{
  "num_attention_heads": 10,
  "qk_norm": true,
  "tie_word_embeddings": true,
  "parallel_block": true,
  "weight_decay": 0.0,
  "doc_mask": false,
  "z_loss": 0.0001
}
Each number is 500 + 40 x the weight over its row's rms, rounded and kept within 0 to 999. Layers, rows and columns count from 0. Numbers have three digits each. The size before them is the row's rms in percent of the matrix's.

# layer 5 attention output (transposed), 320x320, rms 0.0343, rows 225-279, columns 160-239
096:518470513481537526438471486476458543521477429525527477473470480546484484451504480592481588478488441522546474503514488498501602496498487547484448558463469515543477463541431522463507438423520539480510478427533451430486558551490547479425483514
096:527492430551463476500480501591466571451522497445556473554463516462527481501504547463554560573480416472526477561442467512532488427468549533541526536556531429542455573479495535450419449454500533460533373523459477461574501507510506497473473448
100:432510450487555527555417489516446452529451556496500470545521469491479513481520444484444508478484445519501475544420535523503471455511428471470443474608480451484514503398499546566481454511511445462406481488503543480525553538505476472533472439
114:485477538417509538548528524527541527571512447457531500458472542543514560492437481508476523526502533494477502469508532521495516526454443474509548457450537574504422466492474523510493487568563441541527507474519549461512432471479487447471472507
102:522499496496478432549489525455457426498526570525436456444508471483447456529502515497434459501511462538436540451513473545468495505489445562536531509510446506505517506467481457472490457640447506504533531452486507506590473499532536534461485544
103:556497536444480524511450569584488479507579497555420496464472499605424438513472550507526547504488481508510499524488391497490556572442493485490453508556481385449458516512472538498530464502526458483515483472521425505492516469503529482519519564
091:590488473502430490450542453493414449579483480455460527457448465529491500518495499544473481503504544498486459491450469545470487545451438422468521555487447518497536475510472558621486501502433457530472486492504424474408424499505507583482543522
096:547565526496496498521483504471536512503425458501552455452524449578497497512549481517522553460534467405476544508453436558495488481489589508457540553470461512472509543515505533457518540450549439495468506511533544497496528556439469503452470532
099:421509636505502505519460544468447531435519448528489463525475492467386482423420544500515545472490525511483475541517430526519561510494486467517443512574522480518507515597582519520550526476411499512565551457576466507501489496435497508505535558
113:500470593578473495489478511502492549529497451467503372500469557530506517518499455527506533487583479554523514479479553535428483562491481532474548440510507461491453551574518537471481513434498451511550459542575526438503568481493534542525512507
093:545507483446472454424566514519520586497513515516562463491504589597539452404492518524447395567553534487500492518540503494484558517542473513509514450523539511494465446515501469460520592514495491530470515531473554457480477551495481480566514550
099:543521442474437598476484446505500465519537499503520491455549434460449541442473483458474495479545582547541410450597512528442495443485546487518483475442518447520486467449547529615497548564506513422410419512454516529509480503535526546517425514
097:463502505453468518555505448497542578435451468537527459514464414572491468472468465490521523528464501423510457473501509533489535421493487428534494501446511541596473494437529549515474553549486559532477536456497574414511418428481490521485471443
090:494479542469507436480614536427443484496450471493475501443480478482486512545421543557441499444525547552456534452479452540454482535486496541457501446514500546533392504525446472470489490478560541485516504433556534499492487469453463518509387539
097:497531439456484527478452492508460479411562531499534451464490642521560440545528480551524537474509476524439500387531541464519510525473514517502532482458519507435526418543479526481487477463576509539471516491523503501466406541514503488490506466
099:459533491535565451480443502516511430457524570510490440495483500578509529449501483533521462548546494554516488454534513474544587514500429570515470512506455469509513486458446532467490490500521511559459575506469487513511475439556508518558467496
093:464525475509515555437509547461484517456514506508448553475479504576518553446520431506525448487487552535551528486536450443564473460510513434446529439480455523500483477424504440473472506478465557533461446480422483562528550443498391464554493541
100:581524515473519500435499493503510405477556479524470470486521512426500556363466560501477519509442520486443574446507487449508510565556430550532505526477565506524450473498532488502476531493508510498557542477464432494555502426513505502463496501
096:541550543466485491507466510524487478486505496480531493502519567566522514491420471498493452473434497493560422486517540482483492490461529506520412536551531517480390445480493426508464470541442488441517515508560563521491559430484445470485510524
110:507496542415429515542482456574490547479477501542508520507523438470464520488551538501525509444518424493515429545520569545512465544550473450500472518424469526473588497500485488491519507460517493512457483444502479541488494491509550510581504453
108:548503498495443520519479499543498474469508519547583460524468517501545495560496512561452552499476433452536402499469533489517451483439534471479469468515472480517431529458488471488534495463468442410474562462497567471498533414411507542540446595
103:498492534493460544491518479559460432486525589437484426515528537515465538482523560481507584502515594505555476484488554491481543497462540584508492533455536555468473466572590507547484454483522546516523469458414402469496396475471519444495490412
105:506536433434467542488517426489480503518520506511524532550446480566458511485493527504475485442494541504550470496419519422517482468439445454473490549511503479438499594448589533552509516516503430494510487546530553527472440532449514440572452536
101:510488484501478450498462441600456538506440509533433508504484502471450531528482492515560613539456502503428472486519470518451446460507511461504524516473506501520468495541544524505513603549479458483447491505527509534505551526432490467488515456
090:509463475459579619490496505456477488539541420494510521475489519505441503493457471474528459517466503503494526597557564535495494556506436533432523502442569452462550489497461469481519482518422486481459483540407523494501560493576503505526430529
100:524503569485468493487459507513458521553508427442514477468504511527503432529513436534504548429449503425472508495482473482598553442485537493503503483501406553451520498581514512455527435512502484522495508506507529476441578501435531523539427533
103:485553459476521515502498512449508520500556523541509563522468518483487511551541510538543444556453414543517515575493540558535616456455422500519454577533537521481566573497494500431552480531523484459512512509381503537479523541537546520435548434
106:459533456528503522509526465498476467539514559504507488491491511564461609444460492491511571482517528544452532517516450516529472547514519472486520558492531515520434514548553471466571535497474479482518428512441476458502444565535508469549525471
100:546534457520451500520522526527447469444559437503425478552526575406476442504481504493543422442486454439564529520470453469464484500488474473507530455497445510492547523524481497426502466483535495534499515442516546548535514492467370487486564516
087:522523486471443478461528500488447495565453448555503464534494448457562557453460500504574524530481550552512496517447498523510545448449479483502503544515553604476465483548553553564519481468551489479478479472509506506489508497468522483509573448
096:446496497547490486447509495449535502492551450553470559488508416572514483479572497457497544511519436468497473545479439474559466497492536451492500463508491486544531476457505487520628577458537493501524538503535506538482590439464556525503504445
101:565551471516403438524575438523518566499461426413531505491542500553487476483516444511484497483473523422497504498495525532542542496492567431475582515454497505506511463499499528530490531486503468503499510498522552475521415536515565535454579471
098:456495471586507502464505441446474379467554536491438485527491508550526502503505496516529529471516526473415432520562511438543490458446512454564518475499486464533498473498511500516502488467519570539515579540491480497485534514525576492427500554
100:488457474489574488524466461502557512511504511518443483457526559549523471469504526491459542477555499559574527529543569461457526495518511510533533454495464516499458509580519571471481602469476522480459467524509483412537529544490492506537526429
095:431497520548527474454463442547505551546511478458511520518562504434466412538457454455468445551528485463478547490502461526598527407469472440500496484577521566460557465484490470517550487446485496419465456585498575518468502491473475511445491512
107:474523536424516456498504450489518502472523451493473519438472460499466491472513472518468490518478552502514501526546534505516556483452628489466451507491467547470598478498519517489534503549496454459486456485564564448537502537475539536495527571
101:569509469443546533530510525443521488542511435467522495545530472492569475460444489480506498511515445527528481483462516513476488481536437587492476524544476522569476531564456507476600490443466428494501539441531503526486457483507533468527487447
092:547460499455531434446489482449510606624486436592492556480450493514499537513473521482490522480502481558425494532464558509553447460464459494487419550490501478547534408471480530472549481491482434465473543425462457519506421469450536498481517513
113:541518576523576464535501458564492429513489513477514489561476511487495502482452476495486488441474586527501480503560541462535488483517571476459489531540524534490555516532548462570477493530477513518562507468512456542465506452531523511512482509
103:504552472504477473518561495491540525496482456500478525543572490560520579522518531507517560495406566391458517559532533517496491407463541494498506543471617470589507489462524515575582585524425497496533524525446486536545433516555556523459505501
105:468517515466477534485463528516491491538549525545554471519422492534540543492511556544461546437500491463530554517402509435522486547449476536475616552460515444465492482512521524521606470511519472527439535482507482423502517521601556485479462549
100:564474477501482408528542506510459419412525523552474502537484467558522524513523489430477518564453548523523512491453552492461537429430517460503435532523489444536593515462478451451523493470533540578559454482487500448508494476498549602502527464
087:466566506548531492491510580473489502521468447473484460528425475495498489468499460554495509471491517453497519496540511513499432526501485476494514453444499460434485529518529529498503510488589431491440622505569452524493577471458635516529513516
099:487564548424464549565528561408462567522594512505581575451477467455508463543535484533491530499443576513430451453579518475502548448537531456518550523502527509462520554465532544474481587483499440498456475512508467464482524497583446489501518532
094:525467438520448481461555542442533531483438482498425548532515415426505535540482450477516415481460406489551470611494530477507491571461592479481524434511485483479533468430528545454533480547455561485534561495491504590543523476496483468454542480
096:619507429501487435509536486507497488517487518462552520486521438538558510547481490503526512484475482436560499499457530450544507477441460558499536433471531529494465481515529584558509555535443460466533513573451525476442535534464409478543485621
096:505464498492479528485565490622546440541483455502502499505522509464510552486503540482452511440519531462400511552536490542507614542519506450475456497542502528414496538511542432535517489543498507517504426515577501539583480497480549562506516519
105:567541518538486458493487452543484453505482561494530499480383421484511490503502504420456495460493482516456456482438518508511463530508459568533549446532523495525507473485533473575577568561513488556525595509484502487538463494475428474481448559
098:583519495533539412491510463407560561524440449515502469444562509515404487476490557501464469458542538558470567446515522534453503472478480578534548493502547547460538486460477500496557446523538482523596501546495449480545445548467495528410521525
096:442489511494543525472546492561541485467548510496488551507541462554558497541406563454525536473459463511553533474535508468578509500544469551429541517524533489525528439493465477503425542463521537513438455463419496520474430454555494516546504502
103:507614493479503466479481517510545490403526463564561521513530570512526465483413487504473554500518492497466508553533467554485482502519478475610498455414518472432503525510497530457516513530554488478507565489433479439472585457483509508433422490
097:564455499553510517464429579533517499533452528497467495517504485436534522572528490504495508523468456503532473482579486514491493462535543485509447468458481489477549522489430451520450476545558463484449446526564502545469511503488463538468439545
103:457518529478469491555516535581495572537503501580550508583530529476494522483526508454506563413479567486530583480448561488456445472470508492488460520476483568493506485512558466492574510467490541479457502455485435479493482540578522454496485427
099:520512525484502470487464541463491534571515477397490527536536502448474532400517545524495520485583516495547501561507421522527497553460593551482494457541496489456474592482517548541505545442512473483588529532504480508521515491557403565529479532
106:532522514521502532509501422537441521510466447466599437584480518423477459486458550511465392498517537544440480517463536503465435459570529521500513414467503505416447536434418508409503525522544472532520555526540574578523548583472485453531509500
# layer 5 attention value, 320x320, rms 0.0277, rows 226-279, columns 160-239
098:419538531529481484466511503485551483469472505480564482461489524518445575561537485545504529472536524546571503513490525489535520510512496525466477567497495500458502470565433448549498440595488525481564587599536491460480464488410528483465529520
102:502497589497422497483557493471528486562527447482458514421488501512501463585441523428485500479548521520518485464523528530544488537583558537549483524416576546476472518565514452512528585508500555435540505521486572512471508481506554462441543595
112:460516427535523473495463567456464491455471493523503444573569502488451420507564483501536517520457512442501516519545471502504528452530536500498573542573521516470522516550519492460618484396542494493428531552504513512512527508505483497536547553
103:507451517529460507502562503540536589477515469502490471515428439501555502462509533513581552482497527424497460510500525462471475465520421460502469465487545554502497496530525490500475501435516498499476485485520499514537540528488440482511538475
104:446498469534532571474516462442545559535399437483524500578514490490538528470530531515555476467493496532500508462462562502546448438542548542539526487469465548570547496461474502505476509488523512520530480555490527517526448426504534527469463444
097:473484494550500524479457498495550479479531514513428594555439569528482514479490452530458498448395488484499534527544523489546488544500485536524488514564540455450460464500495486432491530514506548444516481482548514445529470427477583482506485525
099:467489506592514462503516512494510523461537464517441519515530487466460457560443485470507487557535477471543482484455555517490509452516408453467456453610487492519509473506446496535508459507496538510534460528497528495491473379538494534492451431
101:525490445436538465516509460561520492484505512528592495423549546590575523537514562458503498463554460492464567474500637494533437459464502547502452437473540515490475506435455481499474445517538455531472419603412504504527454591554547469433485461
111:457530463427477497511456540479471446478538505514535580523519537572508538504523508476461489468488530451466446582488510521568499475425437457517443520510577535450513453519506477502464475445498522541480517445448447492535415544449429480484527446
098:447464579498485460561504523471428491512455499440558519586552488453488552522556468524463554514486496490488505469550445503486486553525538495568532534513497551511480464516516499579470428520532510501534495445495536514510432501536502432535465515
106:417476556546533482501511441543478520409492461495546499511486537473447470490525545483437486566425464528469505493481432466497503490517479491474584587554582445435463511506545480458421496462505440559539486466547533473541559575521486490549540520
104:578516442564505485492482529575572438483519552479512552581544532481492558468521499511431525493513493499568484518520487485459510521471431495511504476510479489488542531469514473442514521532528501527581515486471482586442477511492476486521474510
093:516544475471564562532407556512525555513548571538512515492602541532509492448543511483537519569556493523465470517471590480575444533434484419482502490432491495419546505476501455532496503504483484475495493572462512443463518518527475499494516450
096:512439482472532556462535528507511513571536529502463494473496525516446574501453512551477479541452512552537498541494505526512495481530522565551526473485535517484445526504499457483593516490482490464594510443433452541521591488439484552508493445
100:513504482406470515500449534459523521488506471529529463534539518483517458490503499492461487513505442482507496541465480498460491481492610483456504499469510458426520525529487482533521496510530477515531516504427583563498551484525471504517535547
093:558515579489555509563503446490418439528434410534463430497511498531533462456452526446534506520491434488426506484478504415459536558491526457467451520453557501509561521463452577508470505513545539462492550481549489523469433579522488553513447500
106:458459553446468464522463550478539509578494524503488492489466524500538485584487418466523451438511478508539499589539449475547488467518533499492536488531490454440532557528451510544552510544496482524444474517534481446430456529512466459496501536
100:488453454490547444519475524460438505527467518423494461514497536481464502491599463442567490571521544511402515498463470481520494546452498484508551460461431463516539534493502568562520457483471543595489467471473494461571446521569617551561545516
105:492544514578482484517545501410542528512517472523511484484514490462509402492468530550397470575494504544484585468441458490467476482470513428515487479567502465554484560459499463402446580571457508508493460471496526577480489450571476456463491505
109:488526519435454502512553464493546552501453530489491548433558499499469492569519554416561448433533510537448529474546416515433516544511569440541490476467441546512530536535576518468525537559531504520531494554502506501496473515568576506500583416
104:438463441523525506420466453454492523508502528534486503521492520619544556444482435517543525510506457499430486522447484509538431479485483454502512497563521484438539529489457451493468508489520431509534523506521536506520565536488502556477497561
104:521465501533503501487463544516524528523454503499480494503463539510477460486451481449500516545481494565440492410501534553511528482573572583508500524515513467506490453522467506497487501519485462501558473451435449439477485475542444458478569487
105:491536480470409517475493513449509483575490546497465528512564468501494497489517543494474475467529512467514534466500509513515497524476475543426477484521466587438484494501403516511531486513472482479502522469492592460506471493532526509541509562
097:489515477514476446459533494565561545435472484549478523499485471510501494444555544514473474403544476528521480420525483540524477471446472460496455574492459512534399529518531514508508480439508579489445489484571585540495435546485442550458558539
104:511519528498501505518513454553501486395539565434539561516487498488546505487481483444559539474594543499478513497512528487499444516486491484516585430506470548562497530440513451530547565450445508506557506492451467380526483496503491561516484503
100:518501517516516480527478487538494464511435517435456463533489535543497501516485513529453497553468449434486506511508446481518509529470544539466515494480420541458448456510512446558508462451519513450547555482582474529480472489475379508519454561
100:537438481535514473503505438514492449482516553446481494546488522474506443562508428510465506491491519538465498463488504526422479521539526480575463466500589423432586476455475488547479434461519489507533542476526549437480542458494447526414552556
101:529475614521563489489519469524518509514481504453591491442473438498515560454468526522491544589454475478495518519509510514552500579465482532466470516455513493475505469493488486547449474464458514537500383549469492503436482436506533529492471450
092:500418563447551508570493571525480526493570472384510521483474593574483464553494456489476481509521426499407497510490518398508435537540458509519482501492469480433551522531513445468496479574457516527562501479459499496531491491562494414533442509
098:536527439556439533520453442517519493480465472462541591482606474498498508528416507510499454479455528535479494462524594533462524406499509563466513532522421468501472507528590465543418470547456507491460516526480464480482445488472479536496496465
103:487514605552455561501493508505469510545526463491513540494523461489494526457469526537550462511461482530504470515446466410497428533495508482517456618485489559484490465510524540509431519479502542471537534442447466491525515440443496437569487449
099:510509456459531457454516591520482600530551474548572500570566506444519555487436518497453491523489490539506494487482508508497551521550561494545506503429442465431493555497492470490486463507442478496497471576491485516471553440538536429515485424
107:420508424556484565504465533547520433468523561482616447473498511446522510504465507508529560544494564580544573495508467419514463531526479548512468526450491508486525493510456494512513507512535521567607498439541479528419532505480467528565485447
099:529508567460451454494562559503494506526514539486487495467450437488462492422541467496464541508562485509543454479570507527469491569504490482558559522443500414497529475490560458434464515517543467538591495529515509525492511496594519499523526543
112:487556477534474558545538537454574457576513485484547502479491579520538451494529500506502463533485545489452576509428527556456506511570590552483534481441488498552448482487548525472479491477484448474538444498487437566490531489498451486526538483
101:493461537504532487438471512592549583514524446485485536487499518573443546484541518466499476519543503476520529532528560421502566535475594508470593515519445458459513461423521519450466530609561550496552502462449486462491610515548485519500530495
098:447513469498504552476527491538474544432496481539467462549540547456521583472559480470555422528470497405505484601498488589506538542548514445477474517443562538458558471550545516512477485501464561509513533457469531508464502554501470509486566526
114:443512457437484555485408478418516558515497451515413554463477426492532516492552495447561501566542458475446470490508436478460464482489516471506500463530556490496477437528447424468623478399467477505553546462502563448568562446503447577492518521
101:490481463503517605457477509559480508576458508447508508477504516486500527501450464521530544456565475614490447494501484444536510501478511567525544468548466492495420466498516506535538425495499521492542473525500479497505541489503483540505543495
108:517425473533523477540546504518444493478519496589455501478491556467442520546483497540552507524511545562521500480544527558466552519502501499538526439466463481457473487484495441494542568531481537484548498472449478499497505499435558473456410509
107:417503511442540538525474491460510529514456455511492478581468545489478460487611473504444520513481437526500477477467431419525478508504518494556520475487461506526513465582477509509500475462464524417505508545505541487472501531524441550550525582
091:469517580431516442510546532513503519464504498453441538500493463503515465523458497509470536432457502451531507540416514482490531498481509506485553513534544495501460561459438452504551521554456489563496467471463539501456439520500471471561481463
104:552483519538543425436530536485530506529465538518462497519508551620501579594542468550503468465466499434454510470473507481528480523489428545479519551435454488456466496572513501585480516535522469539513536509539538527529478530495538465558425596
102:509481516455497542587517474483485600531553468477488567438445506532448453495543574522497573481546474468502548436511495515528485502506534533411499558480465510506549405457528515521498525517517543487506506458541474495481423485459578522612532504
100:452557502448453570463398522499574508477438538485500530500521561494448474501574442467535465527460518545481553514484482480475532518464457521498460470560455510612438476512467469530531503515509538493456470499466419509497478492532524410453506544
096:437426506455572468495425506387555544438392530477464518419487429483525413461489515557525497568505457503476515469512493444450478425479492468603493517446437484568560482469463510464477518503532530550586541518399572448427491521505469528480500476
108:455493526529536567452481463571549471535438430506480551518509497554531532554491453484598550439488486452549449491559449432514525482486503447571462465495502517538483523506486447487505517531478562437538474508502504500396532571444507485501538492
103:424578492439507522472476452512490540502521493460465513505456518525592512494501425399468506513541525439491494559443483509487552511504536506481474487510471559522460474473470549470416521528488470420505521474471454530477439489519477504518537475
098:521460521515461521532437438449489517516494492555579483430508484463553521492537434561511462508530504537472506513493483442463490488503545472569429553519463433564459483464516535562471509586442445491548500507494463495558589507470491484508445506
107:399558455548561512461540501413535489530537516469507450527476438498514468505459461468509441524595519503495498451535518502484575504505492525488483508567549523462395472492514463513496520464488469539547486494544498469507471582537490543508530548
101:525540517499501507495447451506570509481517509431475560512552535522529434480474495465494556532562514525480481475570420436557494473426503507514551501498451547417445485494566390474546554526506543499521549474464531538515474542519462508530539513
104:543451546539490428488497461514437528506442518511497485475520467509461507543475605535532503512485494515487465487532466537459507477498473506534565515574457559519449503576472443485519481437464454566544467519494545566478515448489541519448434542
104:502527529449512545479518506571519551430487519628446511507506532520535527575495497546521466468553503425550454508498476445508438470524494522506525513554494487469445458507540472477511410573455521444499489478548499515431475529464525561477567434
102:422527500505582504510512501460476505488537546531504448530482478557539507467503459507541429561477544502479546467514556441558481516534563541520551489591475523544501526482513516521477544451518537481569465467507449469468431524542577515500526457
# layer 5 attention query, 320x320, rms 0.0277, rows 256-287, columns 160-239
100:552574516515511485514475486481449532572510530539523508451532515577532544495466554525528517497559550536487507494483469494477464467512526527478439533520527522483472570529527490484508504499482481450537472382477541522451540420430577489429472527
095:491520570504556492501534525509508532522410436463438505545515576488552503442504489424479535519512498573465578454488596459503485475549567524492588470523451526508558552502539478443415500549448527482517609496503476510495486477534500521522516506
094:504520482450530460534455556568535494465430518477563523482516526486496469463495455499505420565437500552589491430498394521508568479465459546525491517504398494551467459542412486467478487480501480523505463475478446501505539531515506515446410579
098:561476439600492476475501535508466434549526519492508479555550543497506508481448531409481429446511448437492484459463527454480419551572544511506540485488457490485522579489513566461508509559472535408518514491464531489569513494398519526523464539
099:440476443476551484540470548543508399504509566441434512458514508400569513448466520478568524514529521578468470531570513504478520537591441481534490520486472522592496505502483463486467524522477534514461453519478556539514451471461511492514505502
094:517497529486472508492501518512436452575534594517465461490477475546479532510496552489495579548469509548536439467441479420515444540485549517530490486552502432446529533506485454438531504477524489494516464462507468529525514497532496497499466455
096:507536466586497437529569527531470472474560475523489578503575565453409474524549465492511451533489446458443460487465518480476409617505502523468476572524508510482462512583469537491527537539465478500466454511485509473527553465476498478558427465
097:484478482519530490530508553503494394500451454485460544514566537470404526504486506441461487431513540430429490466512518586455387553565439529508551513527534500464476431435531559566491483459535470497436485531447475483463432551450468514521526490
095:446508437415510476474527481528520529500451536555513483505499390474545523542571511509497592540430486560499495487456527477447487486477457547526477491512401539529526452488420461531521475419511545455546478541489477572483457579525468458534461441
095:513487469504544509600525466581467485519571448454461489480487491583575541457534468554474498528510587511561502520511590453473547471454540486481577493420516585468512390476537477471521494502479502517522456470461508504527482505561539618433472497
096:610500533509479441444544485493474570529505437553535544492564540429456478539513441526457495479522495507474542493509470534495508503502493430478442565487483476567530509480466561482485491487488365467526495523520527503511562496404520549552465529
093:519523445496498583532542505510498543539512492485470561462507503493495467466503485539462503447541487491493516493473519502507509607552481611482502569530534462495457455518513512515492494539554482472437473489412464465462443511460552480471500414
097:530518493445493569539460522476497503475470510476555486497469494485548533544490501544441488556521470543455544548497521469474451518514567460413494506514477493492504525504478443489519480493527487516485520500565513483536514506526542467551560550
092:488532459573482510499511502532569483494534447540480452503530459481491508482504420503491466457593485500564423556548447451499560480480530524466508535540510470451488502436624517438532530517476487522494529555494568442483487467533548502484489474
094:503522513527444514527502479458528466562499495494483558482540517541462491509487525471464481470550459565576453401470526539507430514527541500516494488530518477478495458476511538520597490524520510419508459532481571512459473511518407542542490522
098:546480475501460472465507499519446487502534481510469586468511504545480417529472505501536494518551427536598522492514507498521454548451467531595556491523505499483450489527523480418479435531547487465514555465504412469528540504531465476478516562
091:552500484519509473459443459559536525534524554523486507519417436521539499526507511567575526546497516579486508485476485475502469512496452478494542487612456539531444520488498529484511503547547525429465540500465542504520537467421561500488476450
098:520514523442522502537485561462466564519457493453563533457466505488503559498475522484462442532450443540476448544413468474556434507544440591431550479492472492519513489461479580481486446496492485418484496538551464464503474490569470523485478509
097:520501552528528518535499544494484496459429542522479502527526453451511519421447512456497483554523572496475525579495528517436470490596495487445519450508458442566485532518471534583482459491525604397479509530567478493428519510490514473483458449
096:430502496521494564505537519578454536485460517464545545460480537493559434511439487466488482517528439472436543539539518560523589449503487504556504487410501409530516502487528494589550443531555496484464495531488519479515562579524464453529477491
093:471470547548538470472491487448565497507532504468482574524427456525497505502516476475529477493515588483426545534506514577457458509459543496527456437502539525485521444580500500416589516515547438464518574519515503408601558421485488512479514501
095:471446482542490580486515454556578514485538483505535484501461514457466539498518501549544530493495534478470432476522583554491480467524519512547541446530553506499446471547486485476493475544521526491504529446491505550542551494491495509474495490
091:505451509469467452498452597471530609508509522500510487520480546501484515557566578529529473566567491497451506523455497523507445551502480541493575445494514505479569518448535489543532454519506483487534492492517557507451538477500455456555534494
095:470498513469520474527516492491467484496459514481415549485503463492498502555492518488518511531512479381422499518453490456515513415491510471532460536531535554438580498505489520509517474510516502463506542456507525554488516488499503474441440571
102:499541482538576520507465448544523499554539488382501564504543536490461489542477496486475492527452514485462467514355493509447507520537467503503519439521515554494502482505481504511451462483454504453570469555519516471565425577467506509472543515
092:512473525532506576484560531506566470540420549496530525477512534508538534568541556435515473467449503547503467471510502524491471477597450530572484556523501498524449450422429428471482487446527454544518545526481515520592509461492530476455499445
094:470473493551488495466464508523522484462549491535459519529520539589515465474449546518466548569492479468568535529474464502572529440469519474501475582485445453524480494493482452557474535457527522500490500514500503478516531450493515546512499472
092:565512489460471486511464441539521496429413499527452585493482483448461496491449479470510472541542515447476534602487472449553490468417492525449475561519459474515500525473486552584438578479543552480550541446501483486481475531553582549506473529
100:477446504508543516447481442455499504471512486473413551415545491492498468434492490523483432535417513459485520469583460519529585530530511465449451413560572497521501511490550479497520442479468494515541512590514561524526522480446516535530550532
098:559477517481524465415458524511478490485487475489516501524497505420488511441451538507476423476473468490498468493529459501525511490502479586502506473530477572548471546468506555543489530525500494479468529440529490529477476477467423508455529497
091:576493446587507592507451509485489512554431583472497449497489548558474552450475488477501473508475547492516536427498504478499493532464477464469534421499554483509352506536479536413461522463509448513536505508510499543487547560480473535490519527
101:506470470468484496464441550534492366472463466465487494504518510454478472517477426495517547489444437507499486483571529517441469492517506508535474470468514532545512495528440506535565539510533524476501537534540486480523453573498504497554472549
# layer 5 attention key, 320x320, rms 0.0277, rows 256-287, columns 160-239
093:492455471501467404529508507486534542515483469564512534491505489439533452366469533543455430465469401543479538510524491488552508539450464521529514558517531523435543510447488511432487551427501569523520420501453480579542497459508470579552479523
101:470504515502504552564565504560488515515479528553474552501460443553385530521505509496473627488501438544495531468524476487509465545456554503481464464520444493477382487498513511546530569498507559446455502485495448538466512511497573463468500523
102:468552428526540477522460466507498471479520450496463503447501521560512510446425531484530517418551535571484501543472479517522551470457502534495512413508543511463555532507445466542535520538499529506526526549516499477484536545615487554590573461
099:474541548492508537482500472428532465500485585592486489610453546454501483483478511522554490528542484550457515496498503519538399457429552510477582524508631439528521522516463481472568463508567481473524460512464584550502484445512496470559500483
099:533486546499465478518528465457445475595531531520479529555504494502437425543516525445436504486457458465421439533455456491462439429520506528555482559518476489487553574518516545535549440510538554519461504440438548489460427423513440492478584523
099:419501523464451453513511475489483534453543544479539512503493494502462538439498371508543513470464546532459508541573456518462513565477458523516529455457481536578455518465512518539488539552536545448495430482460500573500527539530463475448526419
103:473507493510567527471458540454520510492466559530482484543440420485503510447568539436513559483475438541499475511462489528493492479497512474562496540541450495562575542495506391446597464424466448480539510535553455494542490478492545463514529524
102:520523546502468551486495518460510452544478507473454511488499511507513505605469524497485492500520513547468510523568507497468486464507461519519518484470492474443491496496479525517456535456541484512512388482481487410448502457486466510476537472
093:406548504543472571530539508523487379516586504499489506498398499456471527501488460442445504509532491518503517515574495526500474512543483417441466494457549488524488511507504554449463517471520441474506547484544466479425502567478529424556545430
098:557511536530523564507530528589489530474497531460493538533482596512528495537484482437564476480543618439537570478447465483503510569517440487450473486412490494484481475531546556501523533493500477471514518462528494576461431546513491536492481468
095:483442506438571530440477429455493527517477483533580479513515444503526558500477496452526513512439453505521483513508475487519500531550477426520448511567498513512477508492442527473509472379524514520443429502495532564492469501511513529427524563
099:498512561467432557515447481454448537502532522496463464526509523535534525509468464558490512436483522497482482492588561507472471418559460473507473508505442575515467533537490573473446439552485515497459463564581521491548446560525416537550533528
098:487477601476517442430543517564468501526434545548524461430545519492521558437424568508532502514518570538478497433508496491564480417558429479532505509495462463494460562581453501521512517526579415493509554517501490484484398541482488518469514543
101:469485548446558408469563496583579506429535499471467414466476464554591468516513506520477566486538477485539495514522536493527495556471498481564470487508491480549453501538501461562493474496521486478542447511459510526474480466535473525496485531
094:503467545536501500488528487445556533488552483442536528563530444540480467483405476515476463547522532417497515522488545469479430529497490490538519485481510531555511593523484524444501497493420503565497546452504490434449553512478485471439555549
094:541436471506485400585524545469537439484482465505587489473439493509559477394490450544502531466456540582517516508530543517517556503539500449460485511471475462495484464461538482494436439532529521584460535508417513604465475473466494445511505460
095:488501543491530430502477529540509612465441496466497434516527442550497516462482522477566491486541497538458508533499406544424519533472489516477478508518479506552522549595469456496444534521453587526497453475456532542528526543562506595473473455
107:521498527506505470476468551542558496476545504488537522481505455515534531487493520507524563519541509579458472510525521546501458582500481441556520492504514547574462472584528497598571537513498500462524445501504435535481571517471521484513516522
095:489497512478479552502466480543497469507463570539519518537534447571552541505514404460542525497428453502499475525520513515534472506525538464525547500461480485424572495473508422496527535424548568500541501505522526509487443527457534477552502502
100:534552462533454455487477526524434481514491483430472460444527538592523408475475528530491475531536519507496528477498515492510526514578490556538497414551565530531453505545434519517506595507556537505521472510480469456524491549440469450511516474
098:531514485510448539490486519481450537589518558476589461497513533436547505565486512532462480549449457548535575461458499493526488436473477500497493503469455447536527525573539451467547468548583496473472579537481497569464488533531474414476470486
098:549530491516518549474482486496482488493487426530561520505445483467474546472514447406446422559484491585496584474477455513560515572501487555475448492432500527490437461518507497589509545589563482382542526461513456498494445470533488560456462515
096:469506479547547491524466532494549479530517494516471543463463523522472417519443425546458496568488583466509431403461568510465543542472536474493436449517493492516457494518527531440524492513475504559430512571428417473440434502460484422512490540
098:456492492496501520483481514487471432499539580518503439495467455489517494448519481475499470478488512590526484439470564441507582467500534483489459574456517530468514468521466458507479489442499550523437464522473506492492438483600514521534525591
093:512580500549543485494556585459437470485456472540456470476424520481477553522454510595441500492552562476556576486464488552480543523504489507549503485505527473445526469511405493509425497556576504552512487505503469523501461481485437513495443543
094:488533485482492581463513508528410571515566447559481506418468594553479464414510477465508542528501384446517531443504455472608529450512521500477446488529470505527535476471499555479500477506576537540490511508504446553414534558441536530540539511
109:516503489413448572517524520493485585526495487451435515505531560397474481484506493455514437517447475500546514559482493473520536492465466536518501551510442513559502480464514531481476530504494481491461555585438415514545496507474466405502485521
092:515484482490429551481445517451460581444430513462450499494513473465534461509502484517530503508522459452508538476493496457546563559494510516471551571555517446473500503466439534531445449433552496445463443474546505545544419425495526521474534468
097:548464493535488473528585511479568537499565481478585483481475552517524559541520488463559483491509564552525452482505512521507488448503470536505501513502494517459529532530492492525520439586458541480486470486481532437454533472481550514412507469
096:519496449499471539477597554479446504494429547482428484551478412508452491545489480585510484471453535538504441449502547558547610445441598503577499467474504523474491479491499470457465511513483494450534523524516483540502462387475578559476491492
103:491449537469519511470512525472502439497449561523475516512562551517468500566428514468503509539445557444439519489510589481425471510466493529558555566472452526488468512535451495474547444439495524483536511497509491505511435572451536585523531509
108:482473516497492504491508507490483541527551467436505499474466408476507515516505506513527464441423540491558507479502560537522494482531507507530504539535528534624501464385472541505453544512503508503504482467516525536483422516485502452527503547